Each number is 200 + 30 x the weight over its row's rms, rounded and kept within 0 to 999. Layers, rows and columns count from 0. The size before them is the row's rms in percent of the matrix's.

# layer 4 attention output, 576x576, rms 0.109, rows 229-373, columns 192-239
095,191,189,177,201,202,248,217,185,289,208,188,168,151,213,221,160,226,165,196,149,215,223,213,158,207,276,200,251,234,249,241,196,177,153,158,204,164,239,213,206,171,157,175,242,143,219,218,198
094,181,172,195,213,176,223,251,206,226,177,151,179,209,186,196,232,228,195,194,188,199,155,184,221,227,216,204,136,279,142,154,163,193,247,227,190,229,158,147,188,238,230,243,175,186,239,242,197
104,177,152,176,212,227,211,201,224,182,214,238,220,240,183,221,174,157,264,224,176,176,194,171,239,159,191,205,229,168,213,163,255,182,210,254,149,240,175,174,239,177,197,217,169,153,239,164,120
102,222,222,233,260,187,208,151,237,160,191,248,223,203,195,230,132,258,131,203,207,157,266,166,237,176,168,159,139,184,233,224,162,209,183,248,158,245,246,185,196,207,102,216,236,232,275,166,219
107,223,214,212,169,173,266,255,187,166,199,204,109,125,193,246,188,225,166,182,240,220,233,251,191,181,172,181,169,178,178,199,156,174,198,255,243,217,226,189,196,226,203,190,214,153,183,162,252
103,205,181,197,222,161,249,179,205,211,201,170,132,213,187,209,234,123,176,220,208,176,197,183,212,201,216,194,180,252,204,238,208,196,219,159,181,232,247,174,230,192,190,186,162,185,226,220,167
102,209,124,227,183,249,210,204,207,171,170,230,187,143,183,220,171,183,208,190,201,203,181,232,154,221,247,217,228,234,204,229,198,235,232,210,124,167,172,194,210,177,203,167,211,161,242,209,214
100,188,195,201,184,182,219,215,195,139,185,268,251,173,252,182,209,210,171,153,186,214,267,209,217,152,228,192,195,181,167,179,243,189,221,233,233,140,187,202,231,183,207,164,239,180,142,173,203
105,213,153,204,184,222,188,159,153,228,176,219,175,238,232,157,239,220,187,204,173,199,213,219,130,251,171,226,214,173,213,232,229,152,219,221,181,190,179,191,224,154,205,195,204,200,175,192,220
099,205,237,202,187,182,190,193,271,207,157,168,225,128,215,218,208,201,209,160,208,176,184,181,224,230,203,157,211,200,151,188,223,191,185,212,209,163,166,254,208,166,198,181,228,222,189,198,172
104,202,202,210,206,209,243,161,190,197,193,201,233,202,191,217,209,178,239,228,235,179,222,228,220,169,242,171,202,187,198,234,178,179,230,188,199,257,199,207,200,133,189,177,217,140,217,188,206
102,178,248,205,202,241,176,197,163,211,212,195,244,176,242,229,194,209,218,221,184,187,208,193,219,258,151,162,205,189,191,185,219,168,195,197,154,210,165,197,196,210,222,185,186,153,207,201,248
104,200,142,185,240,193,156,188,207,177,191,207,184,238,166,237,171,218,155,220,149,170,178,234,191,216,207,218,163,200,215,217,169,192,162,228,244,236,208,214,225,178,183,195,145,168,216,174,211
095,214,180,234,178,189,164,199,224,157,216,192,168,147,155,222,231,212,230,202,218,188,151,184,231,209,237,190,187,188,233,174,238,256,236,174,213,227,276,147,141,180,213,223,259,194,218,168,159
098,190,152,157,207,257,217,213,199,195,189,152,242,181,192,188,153,140,233,231,236,184,186,211,234,167,260,197,218,183,212,138,220,146,194,206,231,211,174,247,261,242,245,159,183,237,251,151,163
096,128,184,120,219,227,177,232,258,239,194,242,187,153,154,204,210,192,202,241,203,217,195,161,184,176,198,214,158,232,231,187,219,212,209,233,239,206,216,196,225,260,220,213,186,204,174,199,252
102,198,164,192,185,210,201,226,216,177,234,174,223,241,169,208,203,281,213,219,242,159,255,188,235,187,206,141,231,204,253,232,97,221,158,228,168,212,186,224,190,196,198,236,179,187,259,206,185
103,211,134,181,240,217,183,210,210,241,190,287,177,209,160,264,197,202,158,205,240,158,235,174,201,191,179,258,231,239,139,153,163,177,221,178,238,224,188,203,161,209,211,189,193,188,198,172,186
101,239,219,201,171,188,200,222,244,153,217,218,260,229,235,170,243,193,248,208,155,180,232,227,169,191,174,187,239,236,223,205,208,248,226,198,204,178,177,199,229,207,175,198,210,210,156,174,129
106,229,193,168,199,175,250,189,201,233,211,180,185,207,199,184,246,136,162,177,163,215,207,212,177,245,204,207,224,166,224,142,183,171,225,168,226,222,149,167,213,227,195,184,187,192,193,228,197
103,180,198,199,193,137,198,220,159,160,212,199,168,228,201,170,224,207,215,160,211,156,198,200,144,174,197,180,157,210,186,175,176,172,221,204,181,184,174,214,162,160,184,171,214,178,145,151,178
095,220,189,189,119,214,203,207,262,123,207,216,216,187,203,187,216,107,209,215,215,248,247,239,224,189,219,200,211,190,223,220,277,194,164,169,259,167,263,209,238,184,197,177,208,212,208,205,175
097,171,206,166,123,149,196,254,135,233,194,202,226,146,233,243,234,205,244,182,206,191,201,169,231,155,196,230,156,220,167,129,225,195,181,265,223,162,168,183,219,216,184,246,192,209,203,198,180
101,119,158,204,217,168,162,175,247,231,197,242,151,235,218,187,202,126,195,231,203,236,153,191,178,190,184,214,185,205,181,240,187,252,210,187,242,171,224,168,229,228,199,187,189,161,239,215,250
101,211,184,159,195,191,210,147,208,208,163,244,172,201,199,186,162,237,214,185,211,187,177,243,177,212,159,191,236,190,211,249,191,134,239,264,235,174,224,221,205,244,183,172,170,212,206,164,195
095,181,221,208,210,218,234,226,225,199,152,212,213,238,219,243,250,191,220,200,227,234,223,214,200,191,170,168,156,158,225,246,190,194,216,184,186,169,206,256,215,187,224,201,176,214,174,211,188
096,234,213,199,199,231,197,210,125,225,177,193,213,221,150,174,239,197,187,226,208,244,184,190,172,212,176,182,204,158,171,181,178,167,194,148,252,187,187,258,221,174,198,158,226,195,192,232,219
107,251,234,181,176,187,216,147,154,194,233,270,182,217,242,181,217,204,181,211,228,217,228,158,209,158,232,225,189,196,199,192,207,238,227,197,158,187,195,172,211,196,183,249,241,201,209,189,194
101,174,219,211,178,207,212,194,194,149,184,211,221,234,154,246,176,227,206,162,185,172,235,147,188,238,173,177,240,206,219,228,173,164,199,187,236,212,188,179,205,203,218,214,130,198,208,201,174
103,188,186,207,273,207,189,129,197,154,186,194,182,222,188,150,151,224,165,218,218,224,147,175,212,212,150,164,226,187,227,209,210,136,183,268,217,184,187,183,183,222,253,247,207,173,185,217,172
101,195,176,238,160,197,233,155,168,198,188,204,221,238,251,243,204,201,240,205,198,211,219,182,182,193,212,233,154,183,234,175,206,210,142,223,176,193,178,217,229,197,177,197,183,185,186,174,208
102,183,231,164,210,186,225,168,199,181,187,162,189,201,222,187,191,215,218,219,180,250,208,162,144,204,190,191,166,224,228,214,225,181,208,219,221,178,234,251,211,204,175,252,205,201,198,235,232
105,175,253,198,208,235,243,199,156,196,227,212,203,183,242,232,157,226,181,247,247,264,232,183,185,199,219,192,268,256,204,184,207,221,222,194,244,252,215,221,218,219,228,190,215,175,174,211,253
099,188,160,191,216,207,222,183,191,167,178,185,183,180,186,171,213,172,202,221,243,181,208,200,194,245,231,188,154,179,135,194,235,212,173,214,217,214,238,193,145,197,191,185,247,197,159,210,256
100,185,246,228,161,133,202,145,221,241,152,240,218,167,211,177,157,253,177,188,223,196,218,200,253,189,244,182,202,192,194,221,186,263,196,211,197,223,140,171,233,220,208,177,170,202,232,176,170
098,255,161,225,184,203,196,215,168,224,213,215,168,195,183,173,242,178,177,179,227,162,168,171,154,203,180,178,176,125,199,179,163,194,216,207,159,176,210,143,213,228,206,208,186,132,208,236,192
098,201,189,181,207,233,252,193,222,182,201,181,177,209,210,145,210,200,179,203,230,175,223,238,212,204,194,221,175,223,181,221,132,202,200,130,209,230,214,217,225,216,210,188,192,188,168,208,219
096,205,152,160,186,200,200,205,167,214,228,193,266,250,223,188,185,197,249,193,177,230,222,168,152,189,169,208,219,31,255,239,162,205,202,205,138,230,256,196,177,251,159,209,226,191,181,247,161
100,202,151,177,233,182,230,265,199,257,228,225,221,198,204,198,151,195,218,218,230,205,209,212,197,212,140,194,197,224,200,231,201,258,193,178,164,168,173,185,214,205,214,153,189,206,205,192,220
108,168,204,211,167,236,245,114,243,243,193,244,191,177,257,219,218,152,195,250,199,237,177,203,214,183,205,176,229,196,214,159,204,229,203,210,220,167,180,214,198,241,196,183,286,195,185,211,158
105,207,196,268,218,241,160,209,224,171,213,234,180,184,203,140,198,208,160,221,240,181,178,222,168,163,193,257,205,169,198,154,188,173,164,186,159,181,193,161,225,190,185,185,189,154,164,207,199
100,217,192,190,194,155,239,223,263,235,182,259,167,174,225,191,185,148,193,253,152,159,201,224,259,223,226,192,203,207,244,163,167,169,164,230,214,161,154,247,185,215,145,246,202,170,203,208,216
099,208,218,179,202,194,172,228,198,208,243,223,134,166,224,175,161,160,152,185,214,217,237,175,181,185,181,259,87,190,231,191,203,240,176,137,210,138,191,180,147,178,196,197,191,247,201,234,195
103,199,236,236,184,183,240,203,194,188,164,180,208,190,193,206,192,261,195,175,206,220,168,169,197,213,168,158,208,258,224,184,176,177,172,173,214,171,286,180,190,244,184,155,214,167,175,202,207
101,175,201,227,168,208,196,220,142,192,217,185,217,148,180,214,188,187,192,204,170,162,213,248,183,183,236,213,225,163,213,260,215,216,230,199,170,220,159,218,210,198,249,250,218,187,199,151,180
102,223,190,223,211,219,176,225,221,215,216,158,218,225,248,191,152,154,246,150,182,134,220,207,215,212,201,230,223,236,194,224,215,229,131,185,196,196,212,206,233,190,198,214,247,216,189,214,162
101,189,227,253,214,213,185,228,187,238,140,179,210,240,221,206,235,202,195,152,188,179,198,158,208,181,209,209,161,174,179,186,210,181,147,161,212,205,187,226,232,196,153,208,204,223,200,128,180
102,206,191,245,216,248,185,227,197,165,212,230,243,180,207,170,194,207,182,188,184,210,161,193,210,218,192,231,176,220,155,179,169,223,197,167,228,201,170,206,187,134,162,186,208,220,165,193,185
105,193,196,212,150,225,187,186,216,215,192,236,231,199,208,167,173,191,198,236,228,171,235,171,155,182,174,228,147,179,204,199,201,191,191,188,223,200,185,164,236,268,197,201,162,230,186,192,221
101,193,215,136,170,247,185,180,224,167,192,154,214,164,188,170,147,207,141,183,180,209,217,222,155,200,248,209,196,236,228,234,192,191,172,213,218,193,177,198,217,188,220,235,153,199,215,223,204
101,240,233,236,201,208,178,145,223,224,224,220,257,174,218,256,237,150,153,195,203,216,172,222,202,208,218,258,162,123,202,197,267,178,186,188,186,213,209,207,197,248,196,234,271,172,170,163,189
092,198,154,222,223,190,185,219,178,212,229,213,154,168,215,185,150,168,237,195,295,171,248,229,247,249,172,161,218,188,244,184,237,196,219,164,160,141,190,192,215,248,222,197,171,205,178,189,152
108,153,213,194,206,223,215,246,175,211,176,176,177,214,153,174,182,249,198,183,208,186,204,188,155,239,204,142,214,221,263,195,232,245,129,214,204,160,193,173,203,222,210,165,213,210,167,223,234
103,157,190,202,274,190,239,201,219,235,200,198,215,220,206,230,203,241,165,196,169,202,190,170,216,132,241,186,226,191,149,191,228,231,210,221,169,186,128,216,232,182,222,218,129,212,198,241,201
103,181,215,156,247,155,215,164,147,197,152,231,184,206,209,269,248,146,192,139,228,206,240,162,210,184,194,199,139,183,121,204,239,227,177,245,191,207,247,195,204,166,170,134,164,202,193,225,136
111,188,167,191,234,231,175,206,204,167,244,195,203,196,213,226,181,229,129,112,234,166,231,258,161,190,192,180,218,233,230,178,187,229,163,178,206,174,218,247,160,175,203,140,205,219,166,205,233
105,238,217,217,152,252,175,171,146,208,188,178,228,226,175,190,196,222,188,185,248,185,172,208,182,172,195,190,147,237,198,144,177,206,202,194,181,178,192,201,193,174,155,146,181,181,121,195,213
108,201,242,215,241,203,194,176,216,187,172,198,199,166,174,156,239,186,198,199,206,261,191,153,169,176,194,200,237,236,168,151,254,113,218,163,205,192,216,196,231,225,271,237,237,225,238,263,194
102,211,155,231,198,243,226,191,239,216,223,209,202,249,177,152,186,177,189,189,119,196,228,207,221,150,141,247,126,229,195,218,164,219,248,171,152,202,214,202,173,180,200,185,174,216,184,240,149
099,164,207,212,201,194,178,255,193,196,218,200,184,223,148,197,171,196,246,178,209,156,209,250,126,265,160,151,169,156,175,155,212,202,252,236,231,185,185,190,195,175,193,180,233,198,300,158,224
096,177,211,182,197,187,197,160,190,215,189,204,189,209,154,251,196,210,222,165,232,192,146,192,179,218,230,169,176,150,217,239,227,150,204,251,261,195,166,165,217,227,192,259,147,224,150,194,216
101,135,185,188,158,235,184,239,170,159,214,209,195,141,173,226,182,182,240,205,199,182,223,277,207,154,226,211,207,154,243,160,222,199,187,233,194,210,176,174,196,160,159,228,230,180,188,190,234
098,191,193,210,219,210,228,180,204,206,210,229,173,172,182,203,273,183,178,178,245,198,184,185,251,179,242,232,215,222,212,225,183,259,157,235,189,169,224,149,200,173,192,175,213,194,242,220,186
100,252,168,225,207,220,196,173,208,212,210,172,277,220,115,179,234,210,197,184,135,178,211,249,214,203,221,137,191,171,196,212,225,157,299,224,207,174,206,230,194,206,209,195,126,220,173,250,185
098,229,182,186,211,189,215,227,201,199,224,175,203,239,152,283,210,170,172,247,219,265,213,152,174,213,204,223,170,207,197,147,242,204,218,171,168,214,180,187,201,213,180,172,208,195,241,206,161
100,202,203,189,196,206,251,209,275,221,219,199,148,197,205,145,228,189,217,206,172,205,219,156,173,159,191,205,181,152,199,191,236,179,199,202,188,205,232,218,254,220,186,196,176,192,210,179,236
102,209,210,127,206,236,233,213,167,191,145,148,229,227,170,184,177,229,204,215,211,221,215,164,239,188,239,212,188,223,160,248,255,133,139,212,177,160,229,150,243,174,238,181,211,146,245,249,192
099,211,155,168,151,209,249,184,194,180,197,199,245,230,254,177,197,164,160,207,246,223,180,152,157,230,228,196,213,141,197,203,164,190,163,176,170,203,196,192,209,194,185,168,184,178,199,157,198
108,187,179,167,228,207,206,233,174,179,232,179,177,213,158,155,267,195,165,182,196,185,149,160,186,173,232,221,206,233,199,218,185,186,189,214,202,228,255,181,191,227,212,195,209,179,217,278,208
100,204,233,156,164,215,202,187,200,202,189,231,213,187,178,232,193,266,180,217,213,234,243,211,256,158,221,167,168,203,151,250,216,198,200,186,135,219,209,173,180,241,174,194,192,228,189,203,220
099,212,170,189,137,193,161,222,204,221,219,218,192,277,217,220,198,210,217,175,265,223,201,251,248,181,182,178,204,162,172,231,202,193,173,182,169,167,190,263,208,163,168,216,303,183,143,171,213
095,161,198,195,173,193,185,181,226,178,206,186,286,186,169,197,219,208,218,192,194,201,259,243,251,187,235,169,142,213,247,201,195,184,211,169,257,211,227,177,187,162,192,214,231,201,164,218,157
094,172,164,162,189,248,166,175,218,207,228,161,157,229,223,145,188,268,182,166,151,241,261,198,138,235,156,183,185,222,216,143,177,161,197,180,195,239,266,144,199,132,225,207,223,144,211,210,256
099,205,227,198,200,169,186,218,222,186,181,178,257,193,212,206,280,155,198,155,175,149,231,211,167,261,197,169,216,136,191,256,278,260,193,211,168,228,246,180,209,178,171,195,225,251,225,236,205
106,207,214,221,139,205,197,208,199,253,218,193,143,213,216,198,149,162,214,164,139,188,191,210,190,184,238,158,216,186,176,225,207,228,162,182,173,198,192,158,166,192,187,194,147,200,190,177,179
093,209,131,220,165,165,203,160,292,201,217,141,200,148,193,176,191,207,182,200,235,200,202,241,203,174,245,156,203,162,172,200,259,252,186,201,201,231,207,207,217,176,174,219,246,189,235,199,197
103,220,260,185,178,247,236,206,210,229,244,216,215,223,209,189,201,222,201,238,243,164,236,156,191,175,237,218,177,207,197,189,139,241,157,230,207,174,209,257,229,222,215,233,206,209,211,223,194
103,212,210,272,201,214,212,189,213,200,192,206,212,207,222,211,204,218,182,213,164,147,222,136,218,199,199,149,208,196,211,239,183,186,205,135,247,213,210,206,147,177,161,252,244,190,208,201,238
103,194,221,192,164,144,203,219,174,195,216,214,231,188,215,225,212,228,177,170,176,218,208,204,186,215,267,215,242,179,209,205,216,223,202,214,203,201,229,139,176,186,198,158,177,176,193,187,192
095,198,211,177,174,194,184,158,174,191,235,222,218,229,205,214,234,206,185,226,205,186,185,195,214,186,257,168,191,229,207,179,146,174,173,88,219,164,141,210,241,232,131,185,236,204,158,258,173
099,262,163,207,199,225,196,185,263,221,175,227,151,296,286,208,218,218,246,206,208,204,225,187,176,181,173,194,246,192,190,160,196,225,187,242,185,213,210,164,203,196,238,205,217,205,179,175,179
099,240,224,246,169,191,212,240,221,184,215,245,157,199,178,314,217,148,227,165,196,228,243,183,156,199,177,217,194,252,200,180,180,165,228,184,185,224,229,187,200,173,150,176,177,178,202,201,228
103,204,216,216,218,118,218,222,157,208,180,185,203,259,182,217,233,194,243,181,186,197,158,221,213,249,192,174,213,199,194,202,177,270,257,214,184,214,180,215,233,223,181,180,151,227,149,205,189
099,215,194,197,263,179,231,220,264,195,222,181,162,184,266,223,153,179,188,213,216,184,229,155,179,161,202,230,185,148,172,200,196,201,173,181,183,152,255,221,191,215,170,239,200,165,156,217,196
104,211,197,172,236,180,154,187,204,199,232,205,243,163,204,189,201,200,239,188,223,149,199,173,231,230,226,155,187,216,269,188,182,227,174,159,191,196,204,244,190,222,254,182,216,189,186,203,203
095,185,120,157,214,223,173,221,187,177,214,210,161,192,200,254,179,210,208,201,216,235,208,183,208,233,169,208,135,192,180,246,227,213,183,179,233,208,217,165,142,205,221,221,235,250,196,139,216
092,183,212,192,257,164,208,195,213,189,188,244,207,177,177,248,206,197,207,195,227,158,216,229,173,198,120,213,234,233,189,227,195,100,178,224,186,185,204,170,231,243,234,169,134,231,221,252,206
102,128,204,254,198,209,249,185,186,199,230,212,237,202,189,284,191,210,204,189,238,188,172,208,251,257,180,217,178,211,188,187,213,220,201,152,204,237,241,203,205,246,236,182,267,157,121,228,205
100,243,219,241,156,184,232,166,169,176,162,160,190,159,195,135,193,209,177,137,177,230,189,251,192,169,213,157,164,218,151,212,153,233,172,148,219,225,195,172,242,220,205,224,145,164,186,205,226
102,208,159,225,239,141,222,188,272,185,179,188,176,259,200,192,195,219,248,188,132,250,203,186,235,156,173,239,164,212,159,168,161,224,202,215,183,200,215,195,193,189,200,184,199,150,173,197,199
093,214,208,174,214,197,162,200,199,232,185,166,203,152,240,172,231,213,139,199,155,225,247,183,137,214,172,237,213,238,207,207,191,165,229,182,202,154,227,202,207,174,188,213,202,246,271,195,231
100,187,186,164,207,169,168,189,145,169,158,231,186,173,237,213,244,203,175,152,246,197,198,178,193,294,204,262,154,137,184,180,186,230,191,202,157,249,243,189,240,276,194,212,215,267,185,198,249
102,205,180,213,166,146,120,188,218,190,192,171,154,152,230,173,178,145,214,219,185,221,215,161,260,220,177,154,194,166,225,156,226,193,262,123,128,200,233,166,230,242,159,254,196,156,163,256,225
102,122,143,205,202,195,181,224,206,172,278,161,205,185,190,163,253,220,170,221,204,201,219,188,182,131,226,248,188,263,183,203,179,188,224,133,217,260,207,222,176,168,207,228,148,180,157,223,181
090,222,201,228,192,197,187,208,205,198,209,185,175,281,167,195,184,217,244,188,231,210,197,223,234,208,175,218,237,153,222,190,214,173,177,235,242,155,240,228,210,178,173,264,189,200,145,123,163
097,117,256,216,251,211,181,188,173,234,188,156,209,212,169,247,202,214,186,210,186,218,231,207,210,205,171,194,268,197,259,173,198,191,245,158,223,185,179,211,188,225,180,196,185,240,195,246,213
100,198,191,140,216,160,201,164,228,193,191,146,203,188,177,226,205,171,193,184,156,196,177,180,207,174,213,245,220,177,188,127,151,183,195,221,249,234,192,182,157,205,241,235,240,179,200,183,179
092,223,149,167,200,173,144,237,231,217,178,217,203,224,211,165,197,236,216,195,229,199,211,181,169,154,149,195,212,201,107,209,204,234,225,188,213,175,198,225,175,223,256,191,206,209,138,185,188
102,218,180,183,206,166,198,224,185,260,219,178,212,185,204,242,195,176,238,181,179,185,186,222,206,165,196,183,160,177,259,185,187,214,217,231,181,216,215,202,187,210,213,180,215,232,213,167,191
096,207,148,156,261,201,205,302,173,156,173,263,184,164,225,269,168,217,230,135,208,227,217,165,178,218,175,192,194,199,223,242,198,188,239,194,210,186,242,183,154,170,268,158,139,167,222,219,209
099,214,243,178,156,195,188,251,202,189,187,214,200,186,145,260,255,190,181,199,191,214,243,223,235,170,218,192,155,192,176,212,187,158,176,173,224,242,179,258,183,227,228,229,185,249,166,191,217
100,138,150,221,215,143,174,190,169,241,159,236,191,175,237,211,170,236,192,207,192,255,175,247,250,196,196,185,207,180,180,195,220,200,193,172,203,165,205,220,178,183,225,237,210,237,154,200,167
095,202,195,238,220,194,236,203,216,197,261,230,252,154,246,174,217,189,196,198,179,171,235,211,190,165,217,188,163,256,148,220,188,219,243,253,193,186,205,216,197,261,131,210,163,186,172,156,156
100,231,155,237,187,181,194,199,127,213,225,222,174,201,207,196,195,174,182,195,178,165,231,180,206,193,225,226,207,246,229,166,243,194,184,169,229,209,234,222,163,229,183,163,199,157,191,188,209
106,149,179,198,178,239,208,198,187,196,210,181,251,253,206,174,211,190,193,217,181,190,221,203,190,212,143,195,167,204,199,187,253,182,233,225,237,260,222,204,211,212,190,220,220,219,238,248,212
111,205,219,196,215,215,173,203,230,146,242,176,202,238,212,201,194,265,215,170,185,205,196,197,212,161,202,212,220,187,209,242,190,243,182,243,92,125,156,217,177,166,241,187,222,184,171,261,179
101,172,161,196,207,182,202,218,208,265,225,209,238,219,149,135,176,224,255,169,189,306,184,236,185,198,204,195,182,196,226,213,185,219,217,208,203,157,201,193,234,248,103,171,164,187,160,193,209
093,187,165,190,254,218,231,199,191,193,204,179,208,194,147,189,208,215,224,235,247,226,231,225,166,197,210,179,184,247,170,180,256,128,243,159,203,176,262,240,251,220,128,168,207,209,224,190,224
102,214,181,158,156,244,200,156,241,213,255,157,240,177,174,214,199,205,186,188,170,194,219,206,161,235,233,256,160,243,209,181,165,179,276,232,174,203,214,251,193,227,129,208,193,194,193,210,221
096,154,207,210,193,150,272,233,227,244,183,225,204,192,208,191,197,177,219,226,247,187,221,183,137,185,210,183,183,198,150,149,164,192,224,257,202,189,186,178,163,185,220,170,201,247,188,149,257
100,200,172,161,173,178,242,172,191,230,210,211,181,189,192,231,176,197,167,188,211,189,224,204,224,217,208,126,157,175,243,215,177,184,260,190,179,169,183,232,203,224,195,225,214,257,237,194,222
098,219,163,214,183,209,200,179,212,212,231,226,224,175,196,229,145,190,227,206,148,207,232,211,181,188,157,247,234,232,216,220,146,171,226,162,181,150,194,209,200,186,228,209,214,213,235,184,240
093,193,187,173,249,169,177,239,197,210,222,259,178,317,230,215,190,254,185,212,172,194,217,173,225,207,139,223,175,162,191,207,192,257,223,158,199,160,243,203,249,201,224,220,168,176,216,262,245
094,223,264,181,199,196,206,192,234,137,229,195,179,320,191,214,200,297,233,201,188,208,209,117,221,211,214,229,182,182,195,113,186,260,171,143,186,225,179,168,209,229,244,202,232,184,229,219,184
103,233,263,172,214,153,199,184,197,229,234,208,220,246,139,169,220,194,163,150,197,241,181,201,142,197,195,212,166,217,201,161,180,192,201,197,203,183,202,204,203,217,226,191,226,226,232,182,220
102,162,241,225,128,240,201,228,267,192,160,194,248,235,185,203,207,149,231,159,144,252,223,171,182,191,194,108,176,206,155,165,198,141,211,201,217,211,207,174,212,225,237,226,160,214,195,179,200
095,199,170,208,215,224,175,180,206,254,217,198,210,204,240,200,239,213,196,174,195,207,158,192,192,164,186,211,174,216,169,160,140,178,200,227,246,188,169,231,190,212,183,196,202,192,258,227,205
101,191,184,199,184,196,207,184,195,195,201,145,200,231,189,152,266,238,226,147,193,146,204,168,188,240,175,170,191,183,204,140,241,189,204,203,152,176,157,171,182,251,181,191,130,218,205,169,200
091,189,263,194,192,204,137,221,218,179,242,170,211,224,268,180,154,174,211,193,213,222,216,237,169,213,254,214,156,191,165,112,186,172,213,219,202,185,192,187,197,212,180,181,242,199,238,242,180
095,221,225,135,211,172,212,181,223,207,202,221,236,212,224,213,218,277,215,147,174,201,266,205,225,230,180,201,215,293,225,174,125,167,247,200,163,131,263,183,186,252,183,264,204,221,211,197,258
094,192,119,178,228,232,223,202,134,164,227,216,176,229,177,192,174,191,171,201,198,244,219,180,217,224,250,192,167,215,194,212,210,185,232,171,206,161,268,216,177,256,219,221,197,198,193,239,224
094,227,261,215,156,181,289,232,172,176,173,156,168,236,198,173,205,181,188,193,204,227,185,181,191,229,210,175,215,233,204,198,245,206,208,215,219,160,183,228,209,182,162,185,230,198,153,197,233
104,205,203,257,185,204,172,191,150,233,221,267,233,194,213,160,242,205,217,218,248,164,307,196,196,219,198,175,232,202,171,161,214,238,169,241,212,218,220,183,190,161,166,260,254,274,172,211,178
105,177,169,167,215,153,204,233,193,228,181,168,178,203,215,248,146,128,171,171,181,207,213,197,176,205,188,118,242,193,230,155,205,198,183,181,179,184,205,228,212,207,230,192,202,251,156,222,217
105,219,211,170,259,242,200,208,213,225,184,225,149,198,216,194,177,207,174,180,271,177,184,216,178,243,191,212,211,225,225,190,182,211,154,215,180,224,241,232,218,210,166,188,235,159,210,176,210
100,166,190,234,196,179,177,193,182,186,299,139,177,213,205,262,225,286,194,226,176,149,186,176,171,199,206,158,181,182,187,193,238,161,180,165,169,178,194,230,164,233,201,158,177,218,216,201,194
103,187,244,201,203,186,180,166,205,207,187,245,233,207,218,173,257,175,151,147,179,124,176,245,176,219,187,213,238,156,176,197,218,152,205,214,192,210,202,157,202,141,189,201,193,185,158,191,256
100,200,225,210,170,234,223,169,195,213,225,226,175,201,193,196,183,230,191,203,168,193,193,229,273,173,221,229,157,173,190,225,150,212,119,273,172,211,219,191,164,219,147,215,248,200,213,228,162
102,235,257,170,271,222,141,199,201,178,146,168,175,149,207,188,189,262,195,222,193,190,193,221,236,172,187,179,157,193,216,191,229,230,129,279,150,189,220,165,167,173,129,168,220,182,160,198,192
110,179,203,194,191,185,171,171,208,212,163,213,199,194,199,199,218,185,191,187,219,231,169,191,240,239,193,226,188,150,200,208,228,234,198,171,176,213,173,199,192,184,171,192,161,178,216,256,225
096,176,162,179,186,215,222,159,201,200,242,210,223,167,203,229,238,180,216,211,104,193,193,185,142,193,211,201,137,123,185,197,173,219,178,180,235,155,234,204,244,202,167,229,164,210,202,189,238
102,175,227,206,217,202,260,183,213,206,200,213,196,179,180,208,183,202,205,230,239,170,196,158,198,147,189,208,194,208,227,143,154,235,216,228,177,173,206,205,200,205,211,224,221,196,189,228,230
092,217,196,152,191,249,203,215,185,202,185,175,204,222,184,247,181,249,209,229,218,183,209,166,238,162,142,187,155,206,157,253,193,211,188,265,207,146,206,245,237,205,147,266,236,223,206,232,187
091,161,240,216,167,206,219,227,198,199,152,172,159,199,164,186,197,209,245,211,229,156,257,218,178,199,178,139,218,184,193,173,178,193,181,196,167,229,156,268,188,151,234,155,221,249,170,250,219
096,271,187,157,66,194,165,173,214,166,205,201,166,184,168,242,135,181,226,186,185,175,172,232,198,253,183,201,193,186,204,220,215,258,201,272,234,166,158,175,177,196,224,164,256,179,166,254,235
094,181,183,188,222,200,170,207,179,157,238,203,177,189,232,220,267,199,221,184,217,184,218,181,153,229,180,192,186,214,254,216,221,234,161,226,198,180,200,197,183,236,240,180,158,169,215,210,211
099,123,225,213,194,216,208,222,241,203,178,184,150,155,265,209,230,214,201,210,161,196,192,215,191,253,212,219,222,178,222,169,200,152,289,249,148,210,230,150,196,179,160,174,241,202,172,175,202
102,205,176,192,209,193,207,230,190,164,238,188,193,237,274,223,177,188,215,243,182,173,239,198,150,226,190,145,187,251,192,211,180,238,211,201,203,174,138,179,170,218,192,216,244,202,141,205,188
097,233,96,259,167,173,143,215,144,258,206,177,170,177,216,194,236,232,166,161,196,229,254,168,167,210,159,238,208,213,226,182,201,203,197,248,206,209,211,230,231,220,231,191,141,212,172,198,154
099,178,232,182,182,216,231,227,213,163,204,234,233,190,188,215,196,274,190,220,196,203,201,172,214,233,209,189,161,215,146,221,181,159,159,168,178,148,247,205,188,148,173,193,249,226,220,186,133
093,245,183,165,190,221,187,169,169,197,205,177,205,196,164,212,245,233,264,207,217,212,192,151,233,168,215,201,174,249,190,252,207,172,172,158,222,219,218,185,189,200,219,195,202,205,165,230,176
095,186,197,187,217,225,221,243,207,202,213,223,196,174,227,202,205,204,228,227,174,181,200,191,208,223,196,214,221,214,180,204,210,198,126,210,245,169,184,195,213,223,180,189,218,198,234,243,205
094,157,191,235,158,181,198,184,217,187,221,173,220,172,208,218,214,247,190,142,150,233,231,161,192,189,225,158,215,176,184,174,194,186,235,161,170,188,135,194,147,208,220,200,171,170,223,194,203
099,229,195,156,220,176,157,246,176,218,174,174,212,193,144,231,207,252,191,184,149,123,149,174,201,208,212,140,221,209,197,187,187,134,137,184,244,238,239,205,205,261,201,201,217,155,189,221,214
099,208,239,224,206,168,172,207,178,186,168,187,176,194,213,213,202,217,153,157,187,196,186,173,202,207,222,253,235,179,158,200,173,222,179,227,202,239,293,202,209,200,227,178,155,214,181,197,207